Each number is 50 + 15 x the weight over its row's rms, rounded and kept within 0 to 99. Layers, rows and columns count from 0. The size before them is the row's rms in percent of the matrix's.

# layer 2 MLP up, 512x128, rms 0.342, rows 276-330, columns 0-127
088:59 61 39 63 73 21 35 53 58 38 63 57 72 55 48 46 58 52 82 46 73 30 49 33 61 28 37 67 42 44 69 34 31 70 26 41 22 32 69 50 61 42 23 41 53 47 68 51 50 43 33 57 85 55 42 69 46 50 66 46 39 54 71 55 44 50 43 59 57 65 18 60 57 42 66 32 64 64 41 51 30 35 45 56 37 69 51 45 41 40 63 62 42 47 69 72 56 64 47 90 57 29 47 72 30 57 43 63 20 72 32 32 64 49 25 63 82 43 64 50 51 75 58 52 63 59 68 39
095:48 68 44 50 57 50 83 29 69 61 45 42 84 53 39 56 57 39 43 54 34 62 42 30 39 63 62 48 74 58 50 47 70 56 38 62 65 54 53 39 67 58 17 55 60 49 51 28 63 25 63 56 41 24 46 22 48 69 51 69 51 27 13 50 35 44 68 44 77 56 46 27 56 42 42 20 41 66 88 64 59 60 55 32 55 46 51 23 43 39 49 54 33 51 34 22 50 51 54 47 30 55 37 75 69 15 49 45 64 19 56 16 61 37 55 56 69 63 40 50 39 50 48 58 59 36 52 60
106:49 60 40 40 43 40 47 52 53 73 58 44 48 59 60 56 27 66 52 06 36 60 61 37 61 52 54 76 52 15 27 73 68 72 47 51 44 53 68 72 56 37 49 41 55 22 31 54 55 50 52 39 38 65 45 43 60 55 50 60 26 89 41 46 55 45 64 65 66 54 56 58 23 40 45 70 34 20 55 42 64 54 40 49 22 26 73 41 58 53 71 32 36 63 42 45 58 65 45 37 50 72 66 28 66 47 53 38 60 40 41 29 50 24 64 21 37 55 51 61 46 51 69 50 66 03 71 45
085:44 62 40 37 53 39 72 69 38 25 65 54 65 95 41 54 46 46 81 42 47 73 60 43 58 51 34 56 86 38 72 36 35 54 75 64 29 54 31 64 50 58 66 41 53 39 29 65 65 17 74 47 56 26 51 37 29 15 56 53 39 46 70 64 43 55 66 42 51 37 41 59 56 33 47 35 29 53 45 41 36 59 39 55 62 77 66 21 46 50 54 68 77 58 65 59 40 55 65 59 52 81 46 60 69 52 61 57 80 50 49 49 38 33 77 36 62 59 47 51 35 33 45 55 64 30 51 41
130:21 39 28 43 70 76 52 60 48 66 47 47 60 61 58 76 52 50 53 67 43 61 49 31 55 46 66 61 65 20 43 52 46 55 49 58 82 47 69 38 50 38 37 94 43 39 54 35 29 38 39 55 69 63 37 43 41 73 49 36 28 26 47 67 28 42 26 46 46 35 68 44 09 68 55 30 50 43 67 74 40 35 66 37 59 47 77 56 54 57 52 63 39 62 31 45 46 58 53 49 38 45 51 55 56 38 49 41 58 51 57 94 36 76 41 52 74 52 88 68 36 48 59 59 52 51 51 27
105:77 55 29 59 43 73 49 23 31 64 39 31 54 67 55 34 44 50 21 76 40 77 43 10 66 37 60 37 60 39 71 45 59 57 16 66 50 55 64 48 64 38 46 55 59 57 43 52 55 31 35 54 55 53 47 26 47 40 68 50 29 28 85 47 38 54 67 59 51 46 40 57 35 57 60 46 62 27 78 29 60 86 48 46 66 46 45 57 66 48 62 53 95 41 51 51 60 55 58 59 48 51 72 32 63 92 56 65 55 48 71 47 43 55 44 62 59 45 39 34 37 63 72 53 59 58 38 65
074:53 51 62 33 38 54 29 37 54 79 58 54 63 35 49 27 41 69 45 16 34 30 45 39 45 66 74 40 66 03 71 56 45 62 32 60 54 60 64 57 35 45 75 39 50 49 74 57 43 36 53 52 44 45 34 37 54 46 53 52 75 73 52 43 52 42 54 17 48 51 95 35 47 55 43 54 47 55 54 84 42 31 50 41 74 33 49 46 47 41 72 49 51 75 49 65 61 65 74 25 43 57 30 65 49 51 45 31 67 23 54 35 65 53 52 66 34 43 73 60 31 70 34 55 67 47 72 45
113:35 47 24 54 49 52 75 15 44 81 55 23 51 42 39 27 23 84 55 72 31 52 59 68 53 53 75 33 70 44 53 48 29 45 31 66 56 59 76 44 55 52 61 44 55 43 35 47 43 55 63 21 57 38 34 44 58 12 38 50 74 18 71 48 58 49 39 64 69 66 36 67 47 58 44 59 42 34 34 50 29 69 60 40 70 50 33 45 52 35 53 42 59 44 55 60 53 77 43 58 40 16 47 33 59 78 79 38 49 43 49 55 56 55 60 56 56 39 43 49 21 60 52 68 25 61 49 55
131:32 41 73 73 47 68 23 48 88 64 28 39 46 45 64 49 47 42 38 24 25 73 42 59 69 47 51 49 49 51 50 28 57 54 31 43 31 52 55 45 40 42 41 48 61 72 50 57 50 50 89 14 54 93 41 46 52 53 39 68 70 65 46 53 55 40 67 47 63 60 61 24 45 69 34 25 60 56 39 51 18 50 40 46 34 44 43 51 80 33 69 30 44 35 23 52 58 52 55 17 46 45 67 43 43 24 50 17 41 46 65 29 51 54 61 43 66 67 48 56 36 44 43 54 51 35 53 62
151:41 49 29 64 50 71 43 45 75 47 23 79 65 46 49 72 42 46 55 29 49 70 49 39 30 58 71 77 70 53 53 50 58 28 38 44 76 67 61 66 50 61 27 42 40 44 30 49 56 58 61 38 52 50 57 39 41 57 42 35 53 53 81 50 46 73 29 66 40 35 53 79 39 78 30 27 51 61 60 33 40 70 45 50 56 46 50 75 70 62 39 42 45 63 57 36 73 39 39 51 41 30 32 44 17 41 49 29 40 70 51 33 57 72 88 52 60 46 49 83 12 56 29 46 49 39 40 52
084:58 84 88 25 17 49 44 76 55 53 53 42 37 62 42 74 71 62 63 35 52 56 75 53 59 53 77 50 59 28 38 21 33 57 58 27 47 26 37 18 29 50 37 50 49 27 80 35 28 72 34 28 54 58 41 61 66 37 40 45 45 44 51 49 34 65 53 70 69 48 54 68 58 17 40 57 57 44 49 27 45 54 57 67 55 40 68 69 38 41 52 31 66 47 64 32 41 48 43 62 38 41 50 68 45 42 52 45 53 47 48 38 55 53 11 54 62 49 45 72 26 48 39 69 40 62 36 43
116:42 50 43 89 54 41 63 36 34 70 78 67 27 61 41 42 69 50 50 55 35 47 26 55 43 68 67 60 25 35 66 33 53 60 74 60 42 57 66 48 62 39 73 29 46 28 72 70 31 45 22 69 50 57 66 42 50 63 48 30 73 35 54 60 48 65 54 60 22 35 69 44 36 17 59 65 38 23 06 24 45 66 28 53 54 58 54 38 57 40 74 70 58 43 29 61 48 40 42 42 44 56 26 30 64 49 52 51 72 59 54 40 59 65 36 33 45 41 47 46 40 53 27 47 39 45 44 57
097:47 44 48 53 39 39 50 65 27 78 46 29 49 38 60 66 79 66 57 58 51 63 64 55 52 72 45 43 87 82 51 59 66 39 32 64 57 65 65 30 27 47 70 40 74 57 74 34 18 54 45 69 46 44 50 28 69 80 41 61 42 33 42 58 53 67 56 66 38 58 30 56 60 46 57 39 28 49 64 67 49 84 60 34 44 25 64 66 66 42 42 68 36 51 69 34 56 50 40 51 60 12 41 37 43 44 40 44 63 31 67 39 51 44 48 67 57 41 56 61 61 70 65 58 58 26 84 38
107:64 65 53 42 49 73 40 22 53 64 30 38 36 59 50 53 63 48 42 35 33 54 54 75 64 47 55 41 54 46 76 28 34 28 57 43 47 69 19 41 75 33 52 47 59 53 55 36 22 75 27 56 33 60 65 44 70 39 39 65 75 39 54 53 46 44 45 65 62 33 72 31 63 49 86 40 40 54 36 57 46 18 45 37 58 49 61 63 22 46 42 54 77 43 66 45 39 68 68 64 41 44 29 50 52 53 39 47 73 61 49 47 33 33 63 19 28 71 55 40 29 27 56 62 20 65 76 48
094:71 63 51 71 32 43 71 28 46 20 28 37 56 34 69 72 31 47 21 53 55 71 66 41 84 55 48 39 24 54 45 25 87 56 40 25 52 21 52 51 71 43 53 40 67 38 30 48 39 53 67 38 45 67 52 47 56 38 57 58 58 29 53 82 61 41 62 70 64 36 31 71 21 33 50 46 63 50 29 26 36 31 36 45 53 54 78 48 42 56 50 64 54 38 60 59 54 39 41 52 40 75 67 49 44 30 59 58 25 62 51 57 69 21 42 46 43 59 46 42 48 38 72 55 33 41 68 42
115:52 42 61 40 45 73 57 54 53 50 66 43 68 46 48 70 32 42 43 81 55 62 47 61 33 21 45 45 48 53 45 62 36 57 68 36 44 61 34 44 33 40 55 53 52 28 45 64 51 48 36 52 43 74 60 43 80 42 76 32 47 33 68 51 82 46 56 52 51 33 47 35 77 43 33 42 41 43 37 43 51 41 62 60 51 37 37 59 54 71 11 20 60 33 61 30 54 52 59 79 49 56 39 62 79 68 17 28 46 25 45 46 32 24 32 18 35 66 46 74 72 66 43 35 43 18 59 47
102:44 51 13 70 82 32 40 34 48 69 55 40 36 37 70 30 49 55 46 59 25 36 48 37 45 51 34 35 46 48 68 59 67 32 36 67 43 60 61 46 46 56 21 62 72 33 42 57 44 46 41 42 46 40 29 79 64 13 22 29 79 55 41 54 44 37 53 31 27 52 62 47 59 22 44 45 62 57 66 52 46 47 63 47 36 48 41 38 55 74 43 24 54 56 45 36 55 59 28 57 39 43 53 60 73 83 52 15 63 72 47 32 52 51 62 74 44 44 43 60 70 13 64 42 65 59 44 61
093:64 39 54 83 60 50 42 51 41 20 57 77 66 53 55 66 32 64 16 53 72 51 48 50 53 34 74 45 36 33 54 55 48 66 43 51 48 34 47 48 70 37 15 60 57 39 79 54 55 44 30 42 40 82 81 41 42 65 35 52 52 47 48 37 46 47 62 33 29 67 48 33 80 30 41 73 41 34 48 35 58 56 45 47 48 42 23 06 46 68 55 52 25 44 37 66 58 28 61 27 38 46 40 70 53 20 55 45 49 49 42 30 34 59 70 46 46 54 67 55 83 48 32 48 64 54 61 52
102:59 41 67 56 37 69 29 30 34 52 29 60 65 66 40 80 62 59 65 39 32 56 47 42 35 50 52 58 65 33 70 33 52 66 58 80 78 57 34 32 47 73 48 33 56 47 60 63 60 45 63 81 73 40 48 47 68 59 37 59 55 57 73 49 30 54 50 63 42 33 50 33 61 41 76 52 26 64 41 66 36 36 43 38 64 45 23 25 74 36 49 42 48 75 32 29 55 31 39 20 39 57 43 55 46 27 60 36 70 49 48 40 61 21 57 73 40 40 77 24 54 61 26 62 54 27 58 60
115:72 47 43 58 67 58 57 49 72 78 62 85 73 54 71 45 44 30 52 56 56 29 68 38 35 42 54 71 67 60 40 43 47 54 63 49 45 32 41 52 49 48 48 34 58 38 28 36 52 19 46 56 39 63 61 38 43 54 59 35 61 76 37 44 58 55 52 40 40 38 64 37 34 67 47 56 24 65 33 79 91 37 95 38 49 56 53 68 68 56 59 65 69 14 21 56 57 42 44 32 55 42 41 68 59 77 51 45 29 48 67 59 65 66 24 41 38 46 41 71 40 51 46 29 59 56 33 67
092:49 51 45 57 47 85 26 27 61 75 49 42 38 52 35 34 45 50 61 51 24 41 58 40 44 88 46 43 57 71 85 46 36 64 34 69 43 61 40 55 17 46 32 58 62 51 53 39 51 60 54 61 38 62 56 34 67 58 51 57 73 48 33 57 24 72 56 29 33 70 53 27 55 43 38 59 19 47 58 48 54 66 52 41 62 44 50 58 41 35 54 51 74 66 48 37 58 69 67 37 66 32 31 44 66 42 43 33 77 39 41 03 29 38 53 51 41 50 48 83 35 62 58 57 66 21 33 43
085:73 42 37 73 74 27 59 64 47 70 52 73 47 61 48 67 40 40 54 54 51 68 54 54 82 40 54 55 47 48 44 58 48 68 48 66 44 52 18 36 47 62 40 56 67 48 67 37 65 43 74 39 37 71 59 56 52 66 31 56 48 40 59 79 26 84 32 36 46 68 19 65 59 44 60 31 34 65 21 52 40 51 72 60 76 12 60 49 38 69 46 63 30 48 47 56 36 82 43 55 87 61 31 49 37 38 56 72 43 57 20 63 50 60 54 57 48 52 64 34 61 42 26 32 54 46 49 42
098:56 29 47 63 79 61 67 13 55 56 67 60 30 56 52 51 56 60 59 57 60 49 43 62 38 67 35 46 55 29 60 53 60 34 59 40 50 62 59 54 35 41 52 50 65 81 53 39 38 62 59 78 43 66 17 33 46 50 64 31 70 55 44 41 41 42 36 57 43 65 77 43 39 44 61 46 31 49 56 28 41 44 34 57 27 50 36 71 45 46 50 47 63 74 17 34 68 60 63 58 10 00 49 40 58 69 39 31 54 63 74 65 47 42 51 54 42 12 49 49 20 73 56 41 52 48 62 49
099:29 24 46 59 43 75 60 58 30 41 52 62 65 34 57 65 60 65 26 58 44 49 59 60 33 53 79 50 71 48 55 62 35 37 60 42 69 53 97 63 36 62 29 56 55 52 27 32 68 63 24 61 66 36 67 58 25 20 51 32 45 68 26 58 56 39 62 51 68 50 81 28 61 31 34 58 83 25 55 67 53 39 63 54 33 45 54 80 42 40 53 36 48 57 61 51 51 56 55 60 43 43 57 49 49 52 58 47 49 49 25 31 59 13 39 66 66 48 57 72 50 52 83 33 37 47 54 43
108:08 50 35 46 10 17 59 84 30 60 54 51 67 63 82 94 49 37 43 35 42 58 50 45 47 56 54 59 61 25 37 58 60 49 67 39 37 39 48 67 65 44 38 54 53 46 58 59 57 40 36 65 72 50 64 43 52 65 62 48 50 39 44 63 32 43 44 66 42 56 35 74 71 73 60 40 85 61 65 63 34 49 46 44 30 50 47 73 49 51 43 61 53 48 38 38 45 55 61 44 45 69 34 71 58 82 45 29 36 46 22 66 72 50 53 69 47 47 55 47 78 54 35 55 58 50 31 21
101:33 53 25 41 54 69 59 42 58 89 41 47 51 50 61 44 52 58 58 49 42 43 36 64 56 40 87 40 41 44 52 37 15 34 29 36 57 59 36 39 50 82 36 45 19 58 66 47 65 75 44 34 68 66 34 67 38 52 36 61 82 44 40 67 39 53 60 64 54 44 61 61 69 48 18 62 58 60 45 68 44 32 50 59 44 70 46 49 28 47 32 34 53 62 46 32 63 51 55 77 37 46 42 56 56 56 52 03 62 45 45 41 26 82 52 32 28 37 57 74 50 54 33 78 57 52 42 60
095:31 21 45 58 24 28 66 59 42 60 65 27 50 41 56 38 30 59 54 48 78 43 63 77 49 40 47 49 56 62 43 57 50 39 06 41 53 35 46 17 57 84 48 56 69 67 29 50 50 47 63 43 38 45 67 67 56 40 38 53 62 46 80 58 44 29 60 41 61 65 38 51 47 51 50 40 65 26 50 55 08 45 75 64 46 48 41 28 59 60 81 42 54 39 44 58 35 71 37 49 58 46 42 20 37 45 40 32 51 72 62 22 47 69 61 55 31 33 20 73 70 46 52 49 60 61 48 46
097:30 57 51 19 63 38 47 43 46 40 72 14 26 52 73 22 55 39 45 30 64 41 43 70 27 22 40 26 75 48 37 61 30 39 63 38 45 31 55 50 37 35 31 48 44 41 27 49 58 17 56 54 52 36 26 32 46 48 61 32 24 44 54 46 99 54 63 64 33 57 38 50 33 44 39 44 59 65 51 39 57 42 60 54 59 57 46 51 73 67 60 67 50 62 55 51 29 50 58 61 59 40 39 69 37 16 57 36 45 58 81 33 48 23 39 49 61 44 62 69 63 48 57 44 59 78 51 41
093:32 62 94 51 57 40 53 62 36 34 60 51 63 67 63 44 31 47 51 22 64 75 44 32 52 47 46 57 35 61 53 54 57 27 79 59 54 47 54 25 48 66 35 59 64 46 56 50 64 20 60 62 15 32 50 51 32 40 56 68 60 56 42 73 44 60 62 35 53 20 59 52 71 48 36 38 57 40 47 70 66 27 21 31 56 36 30 69 49 37 32 51 75 40 73 46 56 65 33 34 27 62 34 62 44 55 47 38 59 66 28 59 36 35 24 44 60 30 21 53 50 63 71 59 47 59 27 31
095:50 36 80 51 82 54 69 50 72 59 32 29 65 49 70 64 42 63 63 56 56 60 51 32 29 59 66 44 36 38 58 54 27 51 57 41 57 52 33 52 35 27 32 54 41 50 42 28 34 27 43 52 00 19 45 61 54 36 27 40 69 33 52 76 41 54 64 31 35 54 35 60 81 43 46 37 57 44 37 38 43 44 63 50 70 22 92 64 77 61 38 60 38 38 47 38 54 62 33 59 36 62 48 66 69 56 79 52 47 55 48 50 53 41 40 45 52 46 70 56 38 41 60 46 25 36 68 63
108:36 69 72 46 69 63 39 74 52 66 52 47 54 27 24 43 19 68 68 44 89 51 49 60 53 33 67 19 51 57 52 42 12 04 52 46 49 30 25 60 19 58 57 62 64 33 31 58 56 33 61 47 43 42 38 50 40 43 36 83 47 43 71 50 48 55 24 61 65 64 77 76 36 25 53 60 51 55 65 52 34 35 19 57 34 69 43 35 34 47 53 51 59 49 43 31 45 65 42 36 61 65 53 63 45 70 51 48 43 49 67 55 44 47 53 68 31 50 49 64 48 54 59 30 39 59 58 38
096:50 68 47 59 42 54 39 38 49 35 40 59 39 49 66 27 40 48 41 42 62 52 49 31 18 59 33 59 67 20 58 32 34 71 50 53 41 99 44 55 46 62 73 43 33 34 40 24 15 54 38 26 55 51 57 51 52 27 43 33 58 54 34 13 66 56 36 64 61 30 47 43 61 57 39 32 77 43 41 66 43 50 30 66 63 57 41 61 43 22 36 62 65 50 82 51 65 62 37 49 62 48 38 56 54 47 48 58 52 62 40 56 62 34 43 63 68 63 35 69 71 66 50 30 14 71 72 53
104:33 54 20 51 48 77 38 54 63 57 99 48 55 71 44 68 31 57 48 36 53 36 50 34 52 39 34 60 60 48 53 46 42 41 51 30 53 47 56 38 61 60 67 36 30 53 67 49 43 51 63 51 79 40 59 58 58 72 16 54 66 41 55 60 35 70 29 44 73 58 67 37 49 57 55 44 38 47 26 33 51 45 52 48 66 57 49 62 48 34 69 54 85 51 58 72 37 58 71 86 58 44 58 21 28 71 52 34 27 46 64 36 60 61 40 52 48 87 54 62 35 68 29 31 72 66 65 43
123:46 48 53 54 56 68 39 54 37 55 47 53 48 62 44 35 42 68 52 41 70 66 43 56 38 61 37 48 32 38 49 80 43 51 76 67 50 39 46 66 47 51 38 74 53 39 84 68 55 51 55 59 76 37 72 60 44 43 32 62 10 58 18 35 40 65 42 39 49 32 88 48 44 50 64 60 80 53 42 50 40 71 19 52 57 79 37 59 46 25 60 75 68 53 67 49 37 71 57 55 28 27 58 38 62 27 38 45 70 40 31 49 61 62 21 57 66 64 58 49 62 75 49 80 53 53 35 32
083:25 58 49 46 35 77 37 56 42 38 43 53 59 51 33 58 45 45 43 63 27 56 60 50 57 52 67 25 48 51 48 41 45 40 45 68 39 49 52 30 35 72 62 00 35 35 53 66 61 33 54 41 38 70 62 52 60 55 37 18 52 38 80 16 20 53 39 59 62 38 67 32 78 60 35 46 54 60 39 39 54 12 62 32 69 45 72 47 71 27 54 51 45 74 50 74 52 49 54 64 46 43 48 49 40 17 45 53 45 25 29 56 33 43 53 50 40 29 48 39 43 54 15 76 32 52 50 44
069:60 48 58 64 47 77 25 38 85 64 62 57 83 71 51 43 41 52 57 38 59 59 45 45 42 64 59 55 64 64 78 36 25 33 48 76 62 75 37 55 29 65 45 58 24 55 35 43 56 29 63 70 34 69 53 40 69 68 52 42 51 84 52 35 64 49 45 39 47 64 57 22 54 75 52 55 33 48 37 69 54 71 55 43 31 35 43 53 27 31 21 41 47 44 40 60 38 61 35 32 75 29 19 48 59 62 30 48 60 50 54 51 44 60 70 52 64 57 42 79 39 69 20 67 39 38 49 42
100:50 73 64 69 44 58 63 29 73 73 34 63 58 31 45 44 62 50 44 76 73 78 29 35 45 64 45 66 46 35 52 36 47 48 48 56 72 33 54 15 47 54 49 60 40 19 39 57 52 39 59 62 68 13 59 54 44 42 31 54 54 51 20 41 48 58 27 44 25 49 52 43 64 38 23 31 23 80 67 60 47 34 52 67 62 70 30 59 49 27 43 26 39 55 64 67 63 37 25 59 57 46 70 72 48 40 76 62 45 48 28 34 64 39 26 54 63 36 43 62 60 63 29 50 51 52 31 43
092:40 34 23 20 27 35 67 50 57 76 53 68 41 41 40 69 27 40 54 54 60 31 69 48 58 51 56 11 50 58 46 48 64 53 20 44 55 36 63 48 16 64 46 43 34 43 58 84 53 70 52 63 49 86 56 26 33 70 48 42 59 57 59 60 27 59 58 42 53 26 64 32 48 54 31 62 56 49 32 50 62 32 41 64 67 62 63 40 51 37 52 27 67 58 75 40 58 32 35 66 49 33 42 44 36 54 62 44 38 52 37 41 58 34 50 40 34 43 70 58 28 57 32 71 45 43 05 32
108:42 59 63 51 46 72 39 71 61 62 28 09 73 58 54 66 61 26 62 44 33 50 53 58 27 46 76 46 86 64 55 57 44 41 71 69 38 43 27 38 79 21 59 51 40 36 52 65 38 56 61 49 43 47 68 21 51 63 37 48 48 56 28 54 61 52 44 76 54 33 46 33 57 55 51 69 60 53 52 31 47 15 51 51 45 42 62 44 41 55 34 42 75 61 88 57 59 36 27 38 55 32 36 70 39 74 44 44 37 50 48 44 28 65 30 53 52 54 64 43 38 83 18 47 40 68 50 37
105:47 37 08 52 28 50 43 24 38 44 38 35 35 69 54 50 48 52 55 52 40 31 46 53 53 56 73 50 63 48 37 26 70 31 61 54 65 26 72 31 62 51 37 41 33 69 52 36 50 31 29 57 37 40 63 63 55 57 57 90 47 75 78 63 53 53 50 52 44 40 55 09 60 33 59 42 66 28 51 51 24 44 67 29 31 48 64 74 38 35 29 54 59 49 70 36 66 49 57 57 25 33 54 37 76 66 52 42 35 59 54 47 43 40 35 38 51 57 63 29 74 56 84 54 57 75 32 45
087:53 48 73 63 50 40 46 40 63 35 38 70 53 58 65 29 69 21 71 83 46 36 66 75 66 57 49 48 44 52 46 24 40 70 17 46 49 44 22 44 40 41 85 50 49 43 27 51 75 32 61 39 28 53 71 42 63 52 40 65 65 77 38 54 35 69 54 77 77 57 50 58 56 37 48 57 43 63 54 54 38 52 69 34 46 27 69 48 24 55 29 40 20 60 50 42 32 56 41 66 72 20 43 55 52 15 52 51 26 54 70 42 35 42 49 47 41 71 65 55 63 42 49 54 52 40 73 43
106:56 71 63 68 54 54 52 58 62 38 64 37 56 54 56 55 47 54 66 47 56 44 44 55 62 51 38 65 42 36 45 77 54 87 65 36 47 38 22 33 22 31 59 48 64 37 61 42 89 44 61 19 35 64 34 39 37 55 49 63 49 63 56 45 49 38 67 48 48 33 56 59 28 51 42 40 56 58 42 84 32 40 52 58 58 53 54 59 40 56 82 34 57 55 36 29 41 50 46 16 43 33 31 15 18 42 50 38 62 77 55 37 25 52 46 23 64 46 47 78 47 21 66 49 82 65 61 56
112:57 58 49 54 54 71 54 43 58 73 25 77 32 24 14 42 51 60 48 60 62 55 37 36 67 29 54 38 53 32 53 24 55 66 68 22 64 53 34 45 43 32 42 79 50 28 48 45 59 40 55 50 62 49 46 32 84 60 32 48 54 41 60 34 21 39 52 07 31 56 53 53 54 70 45 75 35 54 46 53 22 49 28 49 70 45 41 60 79 40 69 43 34 45 72 70 59 56 60 38 49 18 44 61 61 51 52 35 69 53 28 48 43 65 42 38 66 53 55 46 37 62 56 75 20 49 69 54
098:50 50 39 70 50 42 38 39 33 67 48 42 80 49 43 36 60 87 60 45 65 66 40 48 49 61 39 62 33 64 77 58 57 41 62 55 28 71 25 27 48 49 55 51 39 86 67 45 57 49 51 18 50 39 63 70 48 46 18 63 49 48 60 29 38 57 18 72 49 38 14 42 60 48 40 43 40 47 35 49 51 56 40 43 69 32 31 64 21 28 60 72 30 51 59 59 45 57 65 23 37 71 59 48 61 55 52 49 38 67 82 52 73 48 33 50 34 31 51 52 48 85 69 41 42 43 34 62
103:47 62 59 86 45 65 42 55 36 47 24 20 61 44 64 61 71 53 61 62 36 34 56 52 32 64 64 54 42 76 53 26 36 87 59 59 56 52 46 27 57 55 79 38 20 64 35 59 39 35 54 33 42 58 25 60 66 36 62 41 59 49 69 59 24 44 63 35 16 48 38 60 63 30 54 48 30 63 63 52 35 34 66 34 18 35 61 33 46 42 37 64 51 38 21 35 74 53 64 33 42 48 69 56 69 46 22 42 56 56 47 41 56 56 50 68 30 65 54 47 41 53 57 48 78 33 41 30
093:87 46 54 59 49 57 70 82 31 78 46 56 53 33 36 51 50 52 44 54 51 45 72 37 54 62 38 55 24 36 46 26 56 36 57 30 51 44 44 41 57 20 41 71 34 56 73 60 52 62 32 31 45 34 50 28 41 60 36 54 46 61 48 39 59 43 70 73 19 51 26 33 30 56 44 64 50 60 61 28 14 57 60 47 82 28 48 56 17 55 36 45 52 65 52 59 67 48 42 58 53 58 22 49 60 56 48 42 36 54 51 70 35 30 87 42 43 72 39 35 72 40 61 65 43 27 66 72
089:31 39 42 23 25 64 45 67 38 79 45 40 46 54 22 43 52 58 32 57 58 27 41 71 41 91 64 72 50 69 55 58 19 40 86 53 35 54 44 65 53 23 50 40 55 39 58 59 54 44 51 72 35 62 75 43 72 71 43 63 50 64 50 42 27 42 60 43 44 96 68 23 47 56 39 63 68 57 45 61 46 53 42 59 74 62 41 46 31 54 49 54 34 55 51 35 34 43 65 60 52 07 36 47 51 23 45 39 55 59 67 56 62 43 55 48 55 55 83 39 59 49 41 61 46 59 33 40
104:53 64 63 47 24 68 44 49 46 71 61 74 35 54 60 28 45 70 55 68 29 43 53 46 61 50 59 39 35 55 33 37 41 23 53 35 58 51 51 44 08 50 46 48 52 31 67 49 49 66 51 17 30 58 79 38 51 26 21 28 46 35 63 64 26 77 47 51 51 31 42 41 65 54 46 53 61 49 43 55 33 40 64 66 50 43 33 43 37 35 69 40 35 61 80 61 49 47 41 68 17 37 46 25 62 53 55 38 39 34 14 40 18 64 70 31 50 37 25 64 45 51 49 73 25 47 48 46
107:58 38 53 48 49 29 56 49 41 72 52 43 77 70 61 72 22 27 32 60 44 38 59 46 43 41 43 43 46 46 25 59 65 54 46 50 34 42 36 37 50 47 55 69 28 54 61 70 39 72 50 43 47 51 44 06 53 71 87 52 42 54 29 49 67 35 66 70 54 61 66 37 60 56 38 55 49 64 48 32 25 32 71 61 80 38 72 70 82 42 35 08 66 64 29 41 62 73 65 37 58 27 25 49 69 74 41 46 61 30 50 58 56 58 34 55 55 49 41 48 45 63 42 56 53 27 59 56
106:54 59 50 35 63 53 54 69 56 71 38 34 31 34 46 46 54 54 46 54 68 73 34 41 63 47 43 36 51 51 53 77 38 81 38 41 33 66 45 25 48 37 30 32 52 41 69 46 54 68 65 48 72 77 26 35 46 58 64 57 33 17 43 30 51 49 43 22 65 57 49 99 39 51 45 38 42 42 64 67 48 60 52 48 73 53 61 30 34 34 42 55 55 28 16 47 33 59 55 55 35 55 87 48 51 48 65 35 46 76 55 51 52 51 52 46 50 72 12 27 60 41 35 69 70 59 52 50
116:31 59 43 58 73 85 54 77 48 53 62 43 36 56 50 57 53 36 44 45 45 34 51 61 46 54 36 29 54 58 33 25 46 44 44 38 51 42 41 36 43 22 50 33 89 39 56 59 36 30 40 43 46 35 29 59 38 63 26 69 49 30 65 78 75 36 42 31 56 39 44 29 44 28 46 68 38 52 55 40 32 32 47 59 60 48 85 43 43 39 28 34 27 51 62 74 68 32 27 44 18 54 54 48 63 52 51 45 57 64 40 51 65 68 72 84 48 65 46 33 51 57 92 51 46 35 69 60
107:41 64 58 30 24 34 50 44 32 60 36 40 59 59 51 41 47 61 31 72 54 53 44 54 54 34 33 25 70 50 78 61 31 24 39 83 38 58 57 42 16 48 46 28 78 37 40 54 61 54 66 46 55 26 91 45 74 45 73 51 51 46 43 44 50 69 60 37 46 10 42 50 59 50 64 25 62 52 61 57 61 52 64 55 74 46 39 53 16 21 49 42 53 52 35 29 82 40 48 66 51 51 45 59 38 53 60 33 40 59 51 41 40 46 41 43 26 32 64 52 50 48 40 43 39 38 10 33
098:42 62 46 61 55 59 41 37 52 56 49 58 54 50 21 54 26 42 73 47 57 50 62 55 37 45 52 64 63 64 64 60 47 54 48 24 34 65 62 36 80 41 52 26 44 48 40 25 47 28 51 47 36 66 54 47 72 36 39 47 84 65 65 71 70 55 63 31 41 33 21 45 44 46 89 62 45 42 36 41 43 27 68 34 28 12 54 55 72 48 44 52 48 20 50 47 50 15 42 49 34 53 64 61 53 81 76 52 58 48 69 33 65 35 45 72 43 39 63 51 21 56 77 42 46 68 74 55
117:50 74 66 43 46 51 50 16 64 33 19 35 25 23 66 58 67 53 54 45 21 36 49 55 30 85 42 51 59 38 48 19 71 27 42 54 40 65 47 37 72 50 51 53 70 42 46 53 52 34 54 47 55 71 53 44 67 35 46 58 59 71 52 70 55 66 64 69 34 39 57 61 54 41 60 42 43 33 23 65 50 56 40 73 38 54 51 04 42 36 53 45 60 39 58 49 57 39 75 48 16 46 56 52 76 51 51 42 55 41 60 42 55 43 89 25 51 12 52 44 43 52 44 41 56 29 70 53
097:71 48 41 56 12 44 42 61 56 51 21 49 41 55 40 61 37 56 34 25 42 31 85 51 33 55 44 25 80 58 44 65 54 37 27 41 63 79 46 58 46 56 45 49 38 62 52 49 41 50 68 36 51 62 67 50 29 17 38 61 65 41 57 79 84 37 39 56 46 54 55 24 29 42 58 60 68 67 48 41 49 23 61 54 59 73 52 59 48 49 47 34 13 28 43 36 65 53 56 64 41 58 38 42 46 20 29 43 66 70 45 26 45 55 37 24 47 48 27 53 24 60 53 41 38 42 72 37